From a checkpoint of a small transformer trained on Wikipedia.
Size: MLP 192 SwiGLU, vocabulary 2048.
Architecture: untied embeddings, normalized queries and keys, attention and MLP in parallel, capped logits.
Each number is 128 + 24 x the weight over its row's rms, rounded and kept within 0 to 255. Layers, rows and columns count from 0. Numbers have three digits each. The size before them is the row's rms in percent of the matrix's.

# layer 5 MLP down, 96x192, rms 0.122, rows 49-95, columns 0-63
094:131089132146173102116138115162127159116121111107089143115147127141145180171151132104122108098083127108065167122147131125124131111141134139100110171115151130141145117065103136121085114166150149
089:132153121117139137111118131092116129143153109116106148092159149131125166093092121153111101141125155116116149116122102114132149151130095117110086103131090137144103147141107146115151074085130122
214:108111118135140106072152122154126130074177137092126131129112096127130089144134180135126141109104137158075144116156116150134099137115071159134098139094111151082097096093104125110141106154113115
093:101141151125135136076141142081105109113136084140125132132126150170096117097137104164155149129104122158156111115138126159119140129119088099133127123100124161107115125131107111138133132126105112
109:099129146097115149119094113083128123120150135121118125135094134078140121134139146136130089094172133121099134087124096115130119127142116144135100127117125116090092085115097141134151111135162149
100:094105120138097134147143133127147147101102159101106107121121126103115117122136106121134125175104116122106134113103180135101177110152133128125149118117105085082185107092129099118141140133103100
103:122135099136132124136110150164169135085124143128109109129141074158154123161193153119138172129124096098099130144179157125129120168091125117121121135103127163145139136108094114136141134160138115
104:162157106154101097116118126152139125116157162074131163135158128106115120115152144095180090159157110134145129111164139153157136130137145157153132122148131116086123166142116089165088128150175147
108:147142139141156124140079081154200075105136093112104099138120098165128136114135162124138154133163140135128131135157110158124151083149118142119149152119141146134166080140108137146136144119073114
089:146128153170123088161151151129175126075101135127111119179229102156097139105121130121117124188119145134155134105143141125169128142091134144118138122124145112126162138094091175155153129132130124
089:126071150139128158111121126151106145147108137136101090178126133127118145105104098126126120141105135067138149111137123113123123141085118093130141102118119106069123092153101151133106120098149111
089:118129136134162113131087143132146155138080102160179147135107140115103104129125142139073145146102109113089120124095162144150123133108133122112140102141123129138111146166073144120147118126146135
071:128138175121145123163127164145115169120130138149096120093167106117100139121121127147163148110124123093111099131101090103129145122127079140123103163115117095144160155174175088107159130132134121
087:128122140133131096105160118136158099113104124120113151132136159149073171125176132142112137190118117133130113136101104168133157134130112129163144100141109085190159134128118121156124092090105123
105:132128115141139087153093138176162153101127181091097128126175110135115114127126146129153127121158120087120119166140136132091147118142158151129112156132158150170124124132172104147156147124136114
074:129136136136134086134121164129120129153129142120102111138141133142162158104130134143106153109129124130125085122174116146085106155172105147131112117131112134146083124152142085185157065075158113
098:186131116092100142089125120078118174153141155102091116112134128147149103142097113162133144156140129131128150142111143108160144159155142111159136154108143093124137096149144150141154127099118114
107:099179113122141123153110141169131114147112113122107119150077115117110086103176113144119168154145134122135178170123074107120145093139154155105124107131143097177123123100165151136193149140111119
099:125094131153134090137096143125134080104122143101132189167149092126082148106103140083172068105093149122120118135118121174171114113103156147128124136168154166111162093129123107137092141172127163
103:078143159120156112128117141141105115154136136138113118117154096123100134111152168101121133112116143117108110200095111127141100149133122093147156077137104185131114123111128100122121119156126093
090:162157110150114172100108151087131103189100144145150098113152112144165090122097111137153146112102129177144103153154158155142100156099152116128163131094158208111100123098084154108145106127125095
133:144089106108149125114085097144132150144125113108089128140099134126136134145144160132176099135145111145102141149148130088151122102150141122123098192144158094125147094111129123144157147162132157
197:145153095111154143106118114121115126158127101159149107164117110112117112110097137193105128187111184119128118082141171142105107149067130126130120082077095118140114137124105114111133115119146140
099:149149106086120138134125143126093124106082177151174136098156114179086115130164136099109098145147110156144140121128152129177106179110116102149133136130143142121121133130084099104114112138103122
090:118100091111134128099162126106115120100128161132146134157122128093107072188119142148091151130161145159112102099121157169100118149152118127110160153126151175112123074091083109155146135108092117
093:176133083112132129127134115126108122121122116126118142087127141107145088174096127143158082083141132193118105095122154130137106131109112118130089175096117137115129116105171102106096082145102145
096:180148114177098109122108162141147128118120084131119198095113160136084112120131093111116118116122113091149145147132151108137105088134139150133170124101110119139167137134142108124122116157182122
089:135126081163113130084136189111124152119156101113108112137047117148145123107120095134104108095079104137136150138150153085119109169160125121126117153108125113135130173111084140131168109161135089
131:119125102116097114105156118051129131129130147110125152148158100148086161149126114145127109148137147117149156125145142151148152146137144160157162164126150111151102163118098171126093128154168115
092:116079117120100157109138109091095072178124137133136119132148130165125098162122105174140111109131121129142089122144145132136142119153126093148102097144154116103104149145137092158161168104153163
099:091128152161119122140192116125121158105113131154121105115112166135102120118121162132127082135126137108127147163103104152111109151120136156116150087149135132104131131116091131157159144146097103
103:088114140153153132140126102150127076127132082136149170151145124122137115139103088106139124077123157090098111118157108169139066102120123142098123126120132099120142157109141113071072128091136154
128:079079124118171094123095152129152118129155131098135129136140144123123097110121107106157147123116093133109130161141075133097156142128096118092099112134149162129124090117141150147124084121122129
109:096149175162143105129139140136158132117097139101080116129124093137164116107168170136140166141107093130114135110105144103131133119192111130155116116132128138158092142098143142170147129138067130
092:121115143136096130116102129141144121145115117119135112150159128096071145138139142143156146152119106131131133120155138161084146108151135134172131169085141096178124136110087068159139148161078118
075:136172147114111128138149166121105122110145143116156128116134126103104160081108148106126088148171112125121136133142151115096090133132109120112096129116125107151142104119139097105106107147168128
106:112139116094120142130139163131155096109130146136200145075171166140143107165128145139152146147134132142136146122130139174117169155102120129109164113111159163125128176118121143141170152109129128
088:141137143075085167149133125119078121150162111108135101125098116109137134159082129152113132128098115113150146106162101174131116155149098134179138139137096093176117155137141132078126090110132103
086:165128110123108119134068143175106140127097083177124126125140167118133102150097103135128133079140143103117170143157152120077125128122100132147143108097171124140135199129134127131113165148102114
106:096133155154082127130121126139151125170145131134132110134137131168135133116133081109125111172118136109144143153125113123109110131126124136149131115139117127162150119070085077134143062148170116
077:134101085118102130137165112137103127176185165121129132166171106162116134125090096132156100124163134131161115115131131087120163119151152165097139123154105176101095085130158098156140140107142104
113:137089097101135165159166117136121193130111155100137156160135148108184139133096129096111103171123094103164153138110140121073131133119116120071122142132108142101122119124117172129131096130154123
081:167098101151143144128085095153132135133145110130097178166126129165131170140123113134135072139082104142146137134132115121112110107119121091137097134122158135124123103113148140141111131146074112
097:130090159133132134109085138158150158107166158124088091132118143141133132091130152133117136113120121089068130145101102083107150122142096128138108108113159129124152133119134125148162139101144083
072:155131114101107107111141094117104112146148068119082156145122158108140176136091116122135115109113129128157152129158132106137116124097095085118099092114106141086129140126093151141117117138141099
126:135113102103119154113099156133114116127162131158167125122098138143141157131070120122081108130109119099140111141093123152139161108133115166122139184107098129118140142138100137082100129134141108
084:088137124136098097120140129113117123128122137146123176117118161119119145084170139110152103109134129119199123148076140107133127114127135151170172107169098121136132132135079081129165126146117072